{
  "num_key_value_heads": 12,
  "intermediate_size": 576,
  "vocab_size": 4096,
  "hidden_act": "squared_relu",
  "norm_place": "pre",
  "rope_theta": 23900.0,
  "attn_scale": 0.21,
  "tie_word_embeddings": false,
  "init_std_up": 0.049,
  "learning_rate": 0.00214,
  "batch_tokens": [65536, 131072]
}
Each number is 500 + 25 x the weight over its row's rms, rounded and kept within 0 to 999. Layers, rows and columns count from 0. Numbers have three digits each. The size before them is the row's rms in percent of the matrix's.

# o: layer 6 attention output (transposed), 384x192, rms 0.0635, rows 141-205, columns 96-143
# v: layer 6 attention value, 384x192, rms 0.0741, rows 142-205, columns 96-143
# q: layer 6 attention query, 384x192, rms 0.0522, rows 160-223, columns 96-143
# k: layer 6 attention key, 384x192, rms 0.0518, rows 160-223, columns 96-143
o141 106:493515510470473519517518484519449527515513498464495466499469511512509487461507470523518500455556509484472494527512494501512456544505476485493550
v142 115:541524469486482512531471455453481547523499458463472498464441512456534465475516537474499503504466485519545487493495533479497511491494488518486497
o142 106:503539471482531467565515478482494515484454522518499478534515473532497523545521500510470482487490509518480499483452504470468512497506522471541485
v143 104:502517510466505502524519517536497513525505493493530525469478499506513484548504457523509474562502481466501529447483486491500481508508520507506529
o143 103:478470474509529511472501509469505483459507499486507494529524479511515468524493478495491489553507485526459495538508527479466498483525489455500504
v144 114:473520500520480517538502540471481472474551509503481516516512491508474471523448538514529555515505442522504531466454514498496514497532499500496523
o144 111:514478504527512503512481456499545499577483545442499483490490504531556470511465492517507525502497506484504480475524530484510512501482466514506547
v145 109:530470489483514468456509527508498514512485476456489524480525522479513462490501511536497528463504521510527476551536515464510543539511493486541542
o145 106:511530532497497497483487514519506492557504476502519519493496462501446549492489521541556509513532491473478541518518476462474488523500486499564531
v146 102:521506513499531507479508485530482487494521488472524472535473474483486492511501524525493464517536503507485489508504492492514551555513468437469477
o146 104:443474508516476512528491494503465505527508493457440498489509504521469465476492504472526499491507491514467512475496503497538487525489470517491530
v147 109:478558499524496538500503512531467456452482550470490492493491466525484538490488480491534528548523529533508444505433525486463483485467540510508480
o147 110:502497491504533513476521440496529527493517512469541450487489491481525502483464567492491530504469438494509509498482474502486548468537455493484483
v148 109:505521479512468419533479506525514511490505526487512483489516515482478490528475499537500503452511424508487527505468550527483498501496524505497524
o148 105:481558492509484499555472475528442470485453535518566506474515523518523520490440500488515491538466493488527491479512495493499524494514532498470473
v149 106:528509527462479530426482486489513490472499503487507506494514533526556462448504497498488488495522497572522502472508493524527474536514502507535448
o149 105:509528454510492509498481477503481509469457488468502521524511496482456522493500493514546478505529483491526521541449476543467520487494512536525507
v150 107:504497472499476499484526460439549514501478515489526485492439483516497517514523513498509502497505539498479475471484511491530463536447526526533454
o150 099:504496487515502536501489491528488516499494515526530533478482476498493445489490516532488497477506499493499491486535523526558463468510495533504495
v151 120:491488504526518487502520491496438494506444477468471539478524551493545483477519496487489523503471539475525486493443511552443504515455534477483482
o151 114:496484497516552534517497468475524538498526521481502517498524499506483505484484503499516503498521529492513526527484500499497465452518495461528530
v152 110:517549556468478512455520504478517486498480528505534511461505477456491485504474518458498534530534541491508466497470487534489456497482481444522535
o152 108:440489473483551500493516502466545538496510501512474485533455503464478516469477509548494497513528470539495530466486540480509518502478513446502445
v153 108:458516529514515476551513509528489486459524502525486533456479466508519462503443503555482485488497511488484472519498545517504504457486526481520546
o153 108:516513471478456506501513474504492489515493523532503527474513509497513516485504538469472505531516490488476509502473508493491486533513522475455517
v154 111:492527472463489487473490538494489488534511472524511482533476496469440489539518475532496504509499517525474455513495495522474477511468528518513554
o154 098:534498481493537513495490488490482566528509515472518577470498525472479516492504489525480550511467502490451476491546518493506500485565524473468458
v155 105:539485525448497496489523531528544527527528496516494496477518519475438465490514507532454525507523508496490473478527494452482505534482435490506487
o155 105:480485487486543482537513482537507480486498493478475446532502472499470453525492515496528496532448488504476525526534498490469528523515505506528527
v156 119:460494518509487501443487490494502482495498478534511507521503495472499519510505493496522515478501489505505464512526505520535485493481508519500452
o156 118:527527493477506508495467523503452532464484514514522473492534499534463513508508528511509520519510485501522491468478499469515516513482485515519455
v157 104:511461524475473485526519483519493515538505543459514495483516505525493504463457522447513462492454482533482494496514478523472512485508477513486482
o157 105:542516517524519479560519511467493490518479524477490498507545497519510482527500499484461466483476531543539491464543468489533497474502527521460479
v158 112:542502514512503465536516541514532480476493516474469522504474531546521485494488480520522487521491499511456451506489512509429463498510474516478489
o158 107:518480498506542470467501513471476480496541488494541503466501528483554474519504469497470490502495516471474475489511501515495540509556465500503472
v159 107:518522455481526523511477507491488490494525480531487507479499520486477464521521475483508478476496500531480531525523499516483528480480507521491509
o159 104:523470502529498527493504489536500524519457544485508464530526527455507486490468487478534507517528494456532508544507507486504498480504501499520525
q160 071:496514517445512523525507460494506479504477472490493484489538511526463424508539557525514506495481483513461493499462508495482516503515490528483524
k160 073:517478506560489499519508497488479530559485516500509510485499512510480500515495491491506494518464477501472519506521507520463473506535524466536477
q161 063:495477536533509445506462526500514477480474512455505442506492525480496528484498506519481518461500484477512494493500521530526514487540492461495497
k161 067:452502494513507532494487499522515490534518499533490476507484470515507514555493486490529477520532506496473489496513540451489521492540471512550500
q162 074:542507448515521513477513463496556528477539488485467500476502515534532516494456497497503489505521537505525485473501511530510506550523500540472500
k162 075:503517493517490497492563478495540535505499495495530519509481481502496470463457526485511489474523497463491496515483435518525492471475515527478503
q163 073:484549505485459515504496463492462528506494492476498487441507521511508476528519543507475446499485511485486524511470529445500513492520515506503512
k163 063:507527501510561506492518483484483522530518447541477504462524517481477475492496527490494479514498501506515506485504464521514490450543497466501484
q164 082:520464495556500505509486496510515507477511511456511465534471474493516525482491469500487549513540485537535481520508501544539477529487483505487491
k164 087:540490462489497473510509488516524514469467471504508509495496497512500496518509519524492502469516524483521422533474446498520498504497492514470544
q165 070:498450462473498481502460503475484529477507527504521521477532483496535484447505503490514509502518464503472471443488475499515530519500526538464489
k165 060:485508556518545485516513513529481459547506490480495510481497470493489540433546484486489454484529491510507445505495439497505514534529526446483487
q166 093:542515507523504530510526494480540467533497535511530457489471539480465497458481528507514528496504502565494521515474495502546507506493553515507489
k166 086:500506493507494488465456486499499498518487515484484512519482494483428451485472515537506503513529514532504514530486519530464487465471492506462431
q167 081:497493486472474496476508508539473555511498545497497507518446455490520530505515459487502530466494504495475539520484559489540469491508469510505482
k167 085:509498496443517495521502565511530519460497501519508527440527528523462533504474479531496525487472497474499470533519502467513475543547472492523501
q168 075:503493521461490462506505520484501527504520484466563491488498492510539483483492528534483489504497522527514522511494528531546506533475509562477477
k168 068:492513505476478569528498524510517507502524495507501455502510524516474527500519481493501478493446537463487504500511486491517479499532486472464470
q169 079:508522513485482505458482527482490524519528506529519515478521525500503517542540490492511480472525458442434525495511507498471537502512509530497501
k169 083:449504511516508487498512493496500507516502502506539520503505459473518511566461465514496526526467460477472531490540506487473497485478499500481521
q170 086:521508500459486519492493530542519559521476493514478518492529508508492483489469515469459536522490512500520516518431534520495454455501516516502447
k170 095:497486488494488450486487474504506516523519520483464490496496512523487483490544543512510543516481514485511457463497488524521508527438467503516474
q171 100:516510539590473547565558508515545492503487489453527469467538555512492505477486502514494505514484502533525486531489482526521488517478476521502474
k171 095:524486465509498499503491507518520542493509518493492467534493485497513488529495526487480546541494518522528519506494529506486495487512523540480460
q172 101:510529489500496478492526493549481554503508509553496492496481478508528491515536488493509500482546507479493506505510515528538504482481442525479531
k172 099:480522464478436507529494522487511538450488485509460488493501428502543510532472465526479523504492537507471520482518509497490500513516491479488497
q173 094:442483525507546483497469504523496515493521506524526479515501519516544523503506532528489520488459487487468479500480501473479521460554496501465520
k173 080:523542515529528478461523431505490503477542505486476505515524534433554534498521486517483503467497518565494491501475545463482501492479496509487486
q174 104:544463544527459497491494544489475515471509506510511465512490494532496508508518483472493499502514510508499522468518495515515471521495453522514546
k174 102:499528455508507529498506519496500525488506502500513477536509421499552505484466493542473522523459489509457500492547530479504451480480484479495498
q175 103:537500478468510454430510473507477536488490525542517452479520504464512525530493496495495519434522495501510521509500542504508503517492491518492522
k175 101:509458550483512483493499501463498524536533510484514514523484509526521477530494532504555494491506491527504489509480509486500499491466501518529512
q176 102:488514514521523489500484502486517470528514498452459485490471491514482491482522533474495510537496490567523478494529491508481502437515484521507500
k176 113:488499468500478462502494494512507496538485496515492510532508510473498483456517512502505517502491554537476521498490555508503475485487469497492466
q177 116:493471525503446549540493525473544457513495475462490480536464497505470513509485470517506503528521528499471514553519487525520467513515522491489492
k177 117:527485495484497497509463493445452497514509473482477510484485502520497452469478512501493458482502509488515497476505500497519463526504511536496481
q178 101:498491471502500494462487495528484468505483525503541512501497520474507484495510515467499488488511450508516519490473535473492487470527522457503480
k178 105:518473553472503479501518483519491457509523506529502506510496489510491515527504515475511518515506475452528452442504468508499549543495511522497471
q179 098:484499509516486477513493523464510450488499509536512468506497494463469524494530516494484478531499485500520492470550524533513495480523529545488567
k179 098:497514497467470497484520497517520530549533496539492460511498512479506484466520479539485483452497493516456518460518554510504489498499482511542446
q180 102:498538507509514493478481518513451534469474490526504492490525518537547511529528497526547528481499499484488492502528505458454508480535500505516498
k180 107:512468556471483479507539491552477511496487490503503500548485478531495513483490501493517516516481507502529417455480518484517486549463473527508506
q181 102:528497479547500494470429482492521494459506499531498487522485496484466497509518504466496486462460482515507463485528502467533500456486474541518484
k181 103:553507491508479472500492493526470508512508517502522509507477536524513476532479495502519467468512466509576467493510518554506513464481489475485502
q182 111:487535517494488479527497554558535540496509480493524542499515521474454509477532528521510513527506499477470480477485544511531474501529544500475538
k182 113:497554471535515498484500472459498440510525492472524500514514497476516493530515538524499485510501498502514513503510512536503466509535502564487496
q183 098:545512542519498493529499523522477510521482495482509509481500532488496521491489537532462472487518524519460475477479533473513499483474497488511446
k183 109:510490491504504475463463491532498496493525515495506538502512484458473466521481542520471513521503541496466526531516519488476432459469526502512487
q184 095:503526504507481504533528478532498537503483510528506496511506520489493505527524498480556491487528451489498459501489496474488498538446535506495482
k184 097:453491498514552481469498488545520501503512518478544477486513490446500460505493486489516483509499496488453511521513503486487521516474544478497493
q185 103:494446529517515488577492501524528477523569483465497489487515518512494518456514512468440466491466518517462502534496513522502550527485496486473516
k185 110:473472485481534518436494500469508498487460545477496502518476523484460483442490467488512493498512466491484528550522528506487515506452535484478508
q186 120:460502508471495525538487500498526489547487518486468518531513552501478519437488514517495434481486525513499516509514536474516516439510519508489458
k186 128:533473505479509466490498492494504518487483489521528485445503519517460487494509567467477459546514511502486493480500550550510522490495513506518518
q187 089:519482539475503469527503491492522533524514512532487514485509449497506478540518536514504487507508497475472454522444540490496449486461510508455544
k187 097:526531499544553517530499477476497507496489482456503507470511528565470504512541491523507455524501466478530487518499486473524505469484487494489492
q188 102:513493524487515483551481507572509527509505515485511486532483489478491474445504515509506518488502468496490500487476509505535503481497489492540526
k188 103:474503493517524515502493488517500440487488517470511464471491495492490501455494513475492469526498503481496471496534524515503517521477492451486531
q189 107:490485505523496503496486465475513463510500496499477552466478541505461570500538472469511498530461484457483515529472475495503524472484486494493503
k189 102:502474491514493458532489503498500532451473539448498471488517513486495460508450500512512483527530520505495516470518513485503461503485508541547491
q190 089:483505487469488540496475494500473515514457485545537481460488494522498500529497511464487494527548483502487466499531480504524506523487529496471497
k190 105:533517508537547473543525490478538495521531465475535511480501486496511514512477515492524461487550490484482494482506497544530516510554514536511505
q191 092:457480504473506470545510510514534555481449446501466485513526498520513519513513511492508496493500488486527502485506510478507476510521511471551510
k191 100:535506486524500512506512554491508501491523517515500494509502480464481521482500511503513471500534580525526484502478495457536502493511504496469510
v160 081:485487476492488504526527491495507502482504559485496461524510485524496468490509497502561515485531486472467472503473531479509523485509536498505532
o160 084:470504519499523496513507513460504502478470489490514471505510494521543530471483518505525466493477526477477513507536470555506465554528532487511549
v161 086:486509535469478548529472527460504497476521492528497497495480502517477472516537519529523539537518475561504542538470512512502527513491507499485503
o161 083:475530506490511477531548503514453465533508485471495538460512525483508495466485509550458474465461469473515500476532507467506485448506506496465464
v162 088:486528481515512492519524456465486494466520522492510568495470492485477522447497537505485472483500473494518526458509509488514464486511456512549506
o162 089:510495525480465527489489472452512508492478489520450467506508525519521437532525507439480525509505493490507440543515495498510503525504524525458484
v163 080:502524504485514477469527478525487493485505505538535535494494517511441483529527488496537440508475474501511474475493511505526485527496505479505508
o163 079:515450502529508502493489522456535473439481487483511447469504442536495499518500460459444545498507498503497506513506476514529503521490491538490514
v164 079:508457525506503526479496472482491498490462491485539508517502493467476541468518492536525480506514464502552467496453516522523491538452493507508480
o164 078:516493490521535499537517528509504516497462506436529480519523518498522490522477511484478484486497523507522511536492522546528453465515527495495519
v165 082:499486482530491546468520506510462532465498503494467531502466509478465538468467491500515527493470496493499483523464491476490502496517448532537539
o165 086:497507489482469497500493461454488492500473464522536507506495497496514508490487502474485475527554505510502447511579467509474479529533523468484462
v166 089:498514446499520522483488511469456567512509485490494483541528483527471532470500503508485503497503504508494501497502497536491470496509508448484525
o166 080:489495513495518507484529507473504525520516478488488503472466486513490489497504453475481514488495488469492499513532530497520478524520477530501558
v167 077:489486516510510486485507513523546512517490525475521462540505503533486513487489531488472540482527513478514523490475464501528470515521488483532523
o167 074:511458461511533566455498552494494555507511472510520480465493528508511479527468493492526460484499493485459480506519497487462480498476475484563452
v168 088:544511548498480462480520469500534512513566533523509520552500536504499538524500504482501506528545465467488498488466515506470468446502462488467483
o168 085:477506480521519511527517500509458530479461511532473473504530476490489485524520513499523485473509485492526537538484432523540480528502503480512541
v169 081:451546471507513529487526516500495458490508521526430454481518476474519559514501516516515480493478511489493509532515462522507466498509466479490529
o169 082:457480484481474472476487464493510481516529557510452491494526512465513475496516513512450489491462528494477504503495470485444486435539548524502466
v170 085:530481477505496515484501517527535549481493518476479528496466535495519461504528520495492508557509515476530474479499525537512455482486478465443493
o170 088:472497475497501479496504529497511459499468503526478506467458469520443539519488492488539517510534457469517493532484493513526500535536518519517459
v171 084:517553511482484507534498510497531517501542468558488503534503543471485505490515500482498533478484508527487529488458524497493500443549472510458493
o171 083:466529527481493475507525453527475467492525483551510513539501466498505516536518474549494462508538510544467507503509465484509504491517488490522489
v172 081:519495530532547518497520506495565476493491471498483481525485534530496459456492564499508527501503485469497503505471524459500514468484462544541528
o172 079:485485468511503479476469481529494538495508509452526501495487478433482534487530508551535482516486483474503526513503437510476559528489495506496482
v173 085:535495526540463534460541484524460518484513492532483513495495527529485502500471493481514500459480482465497476506512505477511494471461469525494493
o173 077:509501491471504494456462491491497482513505557514508469505496478527485503504486515494526495535490531485508532517485488547461541504502501533466505
v174 087:487492533539510524511514493500498477530464485452485460495518492538479493519483488501491481527510503472472458513424520513460483538514519494490496
o174 079:504520516524537491509464546514481536496498501506503491479505514495541544494467534529511495521494506528543512518531472466453480470473472509558478
v175 088:497528469506506518476547501458491503498530518556504475470480478467488521492499518457499493493471511563510506518479505524486455495538497519496513
o175 084:488539482433456457472520478556529509438466492459514522515511497509517518531459465547510487504515518462492506492525520418441487497504521465493461
v176 086:504524499536452478518518495484443512524482516504462519493475477455483461503472485499483473525510502512449447558483480504550469519524495467515472
o176 082:527525527490522479534464490503531507521488545519510462473481515495510512477517484452471497487493509499504501533467510482496445515509506482489552
v177 079:498520424495509513502487509509513453462479534532435490519522516482459475514513505527468485478473478503463500460495488523497517466531491480534484
o177 084:500526500479488454491452509472429509494500481517491502511497509538495481507537477489485547516523492502499496503453528488464522507500538483486538
v178 077:516552467516463509476526529484521499477520503496502540467491488525491521536519477485491533485490502484525510492468520520487468461486520473546461
o178 081:514534497528536512498489510524467506481510491514464491471506504459514467481502472456519496499494473501501520490552450509496483475516518518473493
v179 070:523517518489477524439537511514478521478503512487519481484455482509486552497526470473499497494474446499500474498481501523498476500502498483489504
o179 071:499493462463525491488497516474451489558468533470494480453510519504462527518474491471489481486538509505490511501546515519451487493566495534516459
v180 087:533515528521461577450489462484509522459516509489524495540485533470438517485484495469502529478510500507517544492507514505482525455537512516506476
o180 082:456498545492497509501498492482489465512487486525493487484470499517530433537504468495482498506537502501495468537546497492466512503497521491535495
v181 083:554517481477477450501511501468490495510491526520526514508462553493470483497488444506497461469452473470464491495519470501485495574504513540507463
o181 079:515490520480486546478502521489508507513523481497479456513505489485504500467511519509497546493499531536501524498501495514486525455481446529520502
v182 090:551482484445510540473513467510564565517511483511540507483480481492486527490535560519523493420512522506472498480480561490573530518478481513534510
o182 089:497478544519537500495462484477483472524536449479526484470477517514495492488477516501497479525508511524487523518529483519516479453509492510484469
v183 091:485534521464489485449494484533490544499523522466469505524527503500488508532515496498469517488510461498521533499502470515521528464560495470506508
o183 087:473475486495485481470538501501494507501487513517516479481480446508536508521538457474486514513512465455473527480522453520505480488535554494476550
v184 079:527520480487492516522456526494546518503533528467562498519474501536542468535488497517491504510480472484471492469491499538460479517517513463480482
o184 075:497482514523520524489502476497439493467492511532490500454502511486514494491484492536486523534512475534496491544481524490481570465511479484521476
v185 084:506524477481475502506473507448477500522466525471484476504535494481528490508472538504534478488497477510475419483533548476497515561493521519532481
o185 081:517493526506479502447517473481495533485497490496497482463520515517518483501487503479523544490457519538497560520508512520484500514501483469505479
v186 085:485498522502496506499501518506514499475499488499518474493525485512490489525498469536485497483418432500515501474540511502498505533481504458503465
o186 080:500535521491500511505490512485517524494475527462479514527507517496466472478549489446473556471509483515528507474524541502526495499472478514494502
v187 096:490518491500519511504515513482469497469506496503520501502480476563495492511479495486496517491509501483487475481493507471506491496517521565481520
o187 083:528476517524496525503482486501480534463520516460514529466498529510502535481515488516454480459494508506519491487537484493533537558495524502496471
v188 080:496459496515519507560543536495508504497527572538506487479499488535501534545520473481505461520483482500481523490515490489542511538534496528494502
o188 084:454518501513517451517495478503467500518550506513505508535494468473474532473550536494493537469467525520482510517487525489468490490529452532496474
v189 095:472436519495529523480478488538512532495507449497470553527479521553514524512498488468478460524509485517500497483485498449505513472499479504426485
o189 090:505490449509488521544490526504504499537448493554515467520484465519476544503467478536565456508465513467481462477504468493521561513503500527486499
v190 079:521482516503513529517502510489538484484561520466534511519508509489460484484476554494496492496487522504546510559504516507506473478485499465512524
o190 082:496512458520513468461492492504501462473486487522479518502455500502519470464492496495474454499496458476472487495576527436502536486500478492541478
v191 076:502510503499497489482477537514501476450517478528511498491517524513489495490493495540476471477477534478504501518510493488489543502466535524503492
o191 078:517531507509458493484519486531522502492493476499484464468455452507525467503499479507461409465476501520503485522543485533537485509480521553530483
q192 099:462483494492447517536476490483527507496465504480528498528507571473462524494516523524512500451514521488507498506505500518525491465499490516510477
k192 088:530520483487498479512513500514524526490470503552511538528513511482535514509509452456490497503475514525468513482535535466500527472548546473476506
q193 095:495473502517513513521460489480505537485533444470511464488533485503504490518515506504505498520489528481470485493512496556540466459428481531491489
k193 098:480537532516515513493540506476523519513513516515521528529507522487477523492483490495531500470517534513492497506533498535490507492485529539483503
q194 116:511476483514507484517478496522531505496482528482509484522429514497493533509526530523489499495515563477509478507517520493545471493493485553513495
k194 110:480526534512511486527483538524478518498522475538497545545501526492505509473509481481502521546476491477451510513497500492513501487465553497450474
q195 100:474466477478528521500472528504493519460508427501494504496509490524535513532492498489501503529490506431530508525526470464479503472512499487470545
k195 078:478493490470499525553501535542499498520544494471514496497496493534481525430464530514477508472486461445511465536492492468506505499495472478462479
q196 121:525486485542498479479512480503530500488497523509476483549482499477479473489525472507524546485506529556503509500474530545566520507453472520517464
k196 096:495526524514492510511517475487482486455494506477498460481519481495470499481497521523493514532470513485461508552493484474463484502468544495461496
q197 111:480490533510498481520474532505509477515517521488489474523470502489476528472542495535515483515508536475558521503530448484526516495492473495471492
k197 092:513470516481488513507517526485506522493491495488525556505521530496479535499535491514530533483497507475447526490465537505534513456497572517454494
q198 125:467513535478530529461514520498485502489492491489489552485519512522517509486498491497471479551462460448467493481498518539487540476541546491514504
k198 089:484488540558507479527496505516512471541502488493521501488468536523552497506504494471525455472531498495493518464490502510508464522506483508527500
q199 100:517483531543493510487509501454510509461473487503489490492522488492482473522511487501508494475511530527527491533476484505532476550509497511509494
k199 094:479516490526458482510504507512475481496531481472529521487517523484428546492566494530513524532495495511445496497494492484504542509503516479426530
q200 101:544485497521475475539496529515508473551541540486527512447502511456500550480494517521496500537522551480488495487506461499477520510518498500473472
k200 091:512522486503551509501507543495465494511523506509488526484513497475515513540490448485532508477524475524549546457541516504524485488488451527524500
q201 087:502525508470488510501503496515522501514503535512491496525520462541532506481432523500475497514506475444486479475478550485473488495523514472518540
k201 087:529504500476479481520492492497502504507520548525540500488491487529534543536474496495502483508525530531528514528506444538461494519492485485525502
q202 111:460520523473466506486491471491482517496498479472514500505483500501564461472499521469465466507438503487457511491502482541482490469492499479515540
k202 098:506509491544514503482510535532489496516505469530487545482519523483525544505532504498509488511503530534482492433507487557495491471518504497485535
q203 100:495467517502555515478500472494485490487472492514435532530504517523468464519514484501536543500463478479492479548457519503497503506498507462509472
k203 103:454510517495480495507458486514492476474513471489509493475484525488478495467567526516479504538461462473454485531483496479462507503516530472492516
q204 106:456506512526458479489450492527483502478482492491498540544475501503479518468487510545529480465484507480480521487475505453500543474540522483484560
k204 101:491507494512493478486486495517457496414507481471510503512498524466483484480529536497478528496458468482452487490483530499503520471494478517470508
q205 103:530504459515484466498532517524485493532513518518534500480478504505541533505501487517472490502453533488495512476525486463473531541497488493504442
k205 104:559503501441519505516506536501494498517510518520501492492491510527510490520494466461528491482550505520531469463495518539491482480510466496526510
q206 108:517530484534469475503497540504480487542496523471518502478469515464515492420512526507487478543525552530492526482508541526508475462501471509539500
k206 119:545481494495509490513511497509475554492500490528515523481541479517532501556476488479515513450539486522562504486473479514506469467445463511517495
q207 093:476512503488496487487501485478491487487482519500505475523483556503503482501502558544487514483470494454464482492474510470487517490565525465501541
k207 090:489515503479520533464549502499531520530487539535471519496539531475491470498514522484514510504496488473467439493496519500546476511484514420499518
q208 108:550521501500483508539508523471508488482525494502544486452533494480527475543512487477533517518488507516472555531511464567507514580510455514507520
k208 117:488466490478505480492479489478524461503525524496485492493451505530513477529501498530511486539503525525556519527498455567483507518495501491539504
q209 099:509509541522484488519503528510507522462496501551438557512515507439568490538484507504482494513459503495486487482506463473482513503462481497530505
k209 125:486518489542494536482505499540494529475507461507498526519513478506511526473502515528513500513501540509445518507482533489472496536532546487512510
q210 099:495512518530496475492552473515472503508487507500495512540519510508516499517501453496495505463464512452483499506484514477525528522529480509496506
k210 134:487518522534511480469516508507564548468488483491476534510537493488504531498473472506507506456507503481527490531531509508517503533453490527482513
q211 114:537514541504489463500462483502505524501506469462459487504454556500497508498501555492486518500529440503503526499443469511551499505469474523474498
k211 115:525468488566484488506494479478473492462528490492481488500494515509478463531497568511528515510485508466490454511483468500464496535496513522456459
q212 107:511512542488465514520458499479478439481553508489497506507506507470483508506492500529498492479444482486503464495486489503472504506466540491494513
k212 103:505477494526492504517463485502513442509490524512515523480448499446477490507541518486484484529489516496488497457505470486501482516514517561493486
q213 106:528520478485489462474500509527502522517461557491493451522504487510518503453511489490478526537514490473521489449487493472508512495518455467490513
k213 144:494496527553527522481512479494498545531528480497493504543502445505498545497519464505526494490496499518535500507518529527520520555520479438526493
q214 106:486492498528473485525466439450493463523473526489511468492478502463492515494483520529509472494468467448509485591505488517504502506593468470462548
k214 110:502524521539499498558471482476495512509511465518481515515482578512496503514476514432504518518483539482463536468501509492469429485485505470492499
q215 107:493476466472482492454474496522502484532484451490484528473479518507502468434451558523508465505510484494496499517457453486482544485504510487498473
k215 137:502516487503548471495468537508487458502513535523520505480512543498493495495481527507482477506495459456472502490533469465432473464501455469486512
q216 105:480464538504511478449496486452501501499478522526479468510467529527528500536478472481463506510504508524460532517529493506489498495527506500512504
k216 107:501485504453471494532566487511479500486457502539474479511503522527494503518520477531496525501482494483525485551479465489497490482505547463496502
q217 114:505499490524500512546451509476498486459472521514524556450453498522430472461518480480507550479492542495500504493520461508506531477494480481514480
k217 099:487501517517519528487516433545495526482468543494458523527491521455531497490471482464520508460500503522501535509518514478470507511513546443518493
q218 103:530496469507527495520470491506560510489472506503507514487555476501504494489482454436504502515457503476546507523512528508518487484515530470506473
k218 112:495476512541481486499487510485489484520503507481531495442523524523491510462514503490502493508514545514518559444512475490459528506472511535547534
q219 104:489511511506514498484503496499485506465494523479460452489485492533507486529496505509539510464529494528517465535531521508445516503517451541486494
k219 114:505469456449488510516529486501510495523539540506470466509458491545508503489484459500486504472469474520512526540523537502525484529493470503536523
q220 099:469491519464461484512489506523512511513532497455504523513524487564548561494487498513476492473467506515487547462483528489515498503499535511493519
k220 100:500512493493506508497523502450494456514500527475509489501488487478458484493487572512485513444494495516513458487482473530490555462492489516498479
q221 102:450530501529493513513520485512512516512467504510478506497539525507477500527540500503492512495507481501508527510444533513531489477499493472550487
k221 113:504481515498497512460539525459524502520505557534544529497505513511514510471503464489508486465500501480501487535526490513458500507531504492500470
q222 103:525485437481455503529513450503530490525484558486533471482512515480516517509501509525491500509499519527520496498477515536480487522489538500473504
k222 120:474513498538506502502499471490481502499478487514495511500575500463487503503476498463477505473498490531535502515515505539508470571512506510519510
q223 105:495515457501497496480522508512516495492502476514461507545489496514527511474452477528513530463484438500547501491465468491456481520480481495503525
k223 122:522458510482492534499499462496574527457489517472504460536479485490501507511504469496514534518498535517495501534477493481469523495545495504523522
v192 108:499501441483523469508526472513508457494465499483516473516490473514534470528497501480541559540490515500523473482504510489510555515541509521455471
o192 106:506536530512509500495492477498535476493514483535491524462521483471512478507502476485481484467468517537505523482513500494503476469456491550519485
v193 111:512563524515468541525460510494502466481515500512468484486482476495514447519516494517498453540548477501498490533465525504454491486479488515491537
o193 111:468491464559507477442440493520466525508484506483492531541474514492505462471471500477506507494511502473526470478558517471545505462546491490498512
v194 111:472523521559509539485474463449499544530526477449476473491464489479475507502484501519477527508501498461472482507503486418469471492474519503510563
o194 118:524484499511444512467496499500507493491529500488546470516521514492500485506503485499519491504464524551500493502499530532498486535476469511524494
v195 109:545493526485492508512540500472504483503515477522493496528518505501501536503519500487540483512514492533519483491500519513500494524472500487519529
o195 110:486512497477507488491488522486515518484471468515509563546481510538517537478534493507489479477497521493485512485512481491486503482495539495482462
v196 110:521468517517495464500533489460503481497513497511511516526523498437553510472495527527550438458516461498514484506529477479518462491509501464464483
o196 107:500498451469487501546528479550436499519497510519473515482535469510494529501462490565495493517508480498459454487468501468483515517485489483509463
v197 105:480510496465459527490510499501478492545482485490481536528519510501486482456462516552518446499465507498484429501540515505516496517473527545526520
o197 117:515491489507489517479523553479517518479489547552508503476498499499443519485539461484489561546511512554519516507495482500545538553527500510485492
v198 108:538514501472547466459477498506472523540571468473529539508505501501456511518469523519456500489512529486491505506517501483483485475487493465554531
o198 108:469519492506495511516526521559477505479466550492477451549486532493534530514535538466481428541474477491476507500503485488465476491524456500509490
v199 112:472461455468490463503525529484535440506472510473461440521531545521499510496476533493532470520485530511554499522491503465493501513493525503554546
o199 113:509507477512471493494508456485493537465493463530479512483483461471502475490531511504482542510522518507491535498472518503509488534447467505463473
v200 121:546480519497522515483498523496537459490555469504504486522504473518490493494510531513516490550518554519514517513484546522472504529525534457484467
o200 114:462504453482495487482528526525474521533451517526484505497492485448502481461488493530491487482503543489485463488473506466507505497530475467533474
v201 109:504478500478498497542473523540478508472504486532456522473503517527496507530483493512450503470495432509481497506487496470492505526461473518483485
o201 104:531489508505481540432505484521509505525512517492506497488447475489541518473472449526454507520503519477484469501480482506480459502535540457500522
v202 108:550498468482490478528490493481519495460474466472498484513504508480480532527478513509517534492476506499494469527489472459507492509470510492489530
o202 103:486518512477478471495485488505506532513496482520501519513508469515512492488515446496488526475463482515470505495541467520480462495493485518483520
v203 105:548522493503478536500487504458501495516489490502514484491548479540466469478524502531490504491514526472502517441504478494487504482486490543489499
o203 103:499462489505501512509521484462512469477487466485526494467481509470474485486466527500494501530496523504508475496515514510537496476534503451510485
v204 103:524536519497519558487482500491481502489477502527480522518481492485481452537501507511472523484512522489463483443532497525473471487465516516448522
o204 102:519477497481503530512469485476494454543511505461513507444472511458488490457490537473507473480520503495523491547526500536513469480530499493502507
v205 104:505525474545532491539517521511469541560552485499477463502444478506448471517476497508478491484499512492460511504516521525493522489479467502514535
o205 102:499501519520497500509498525462507465480493512523502519478489515468512525520483487491514497534529507467541477495472505505509479543470487451485502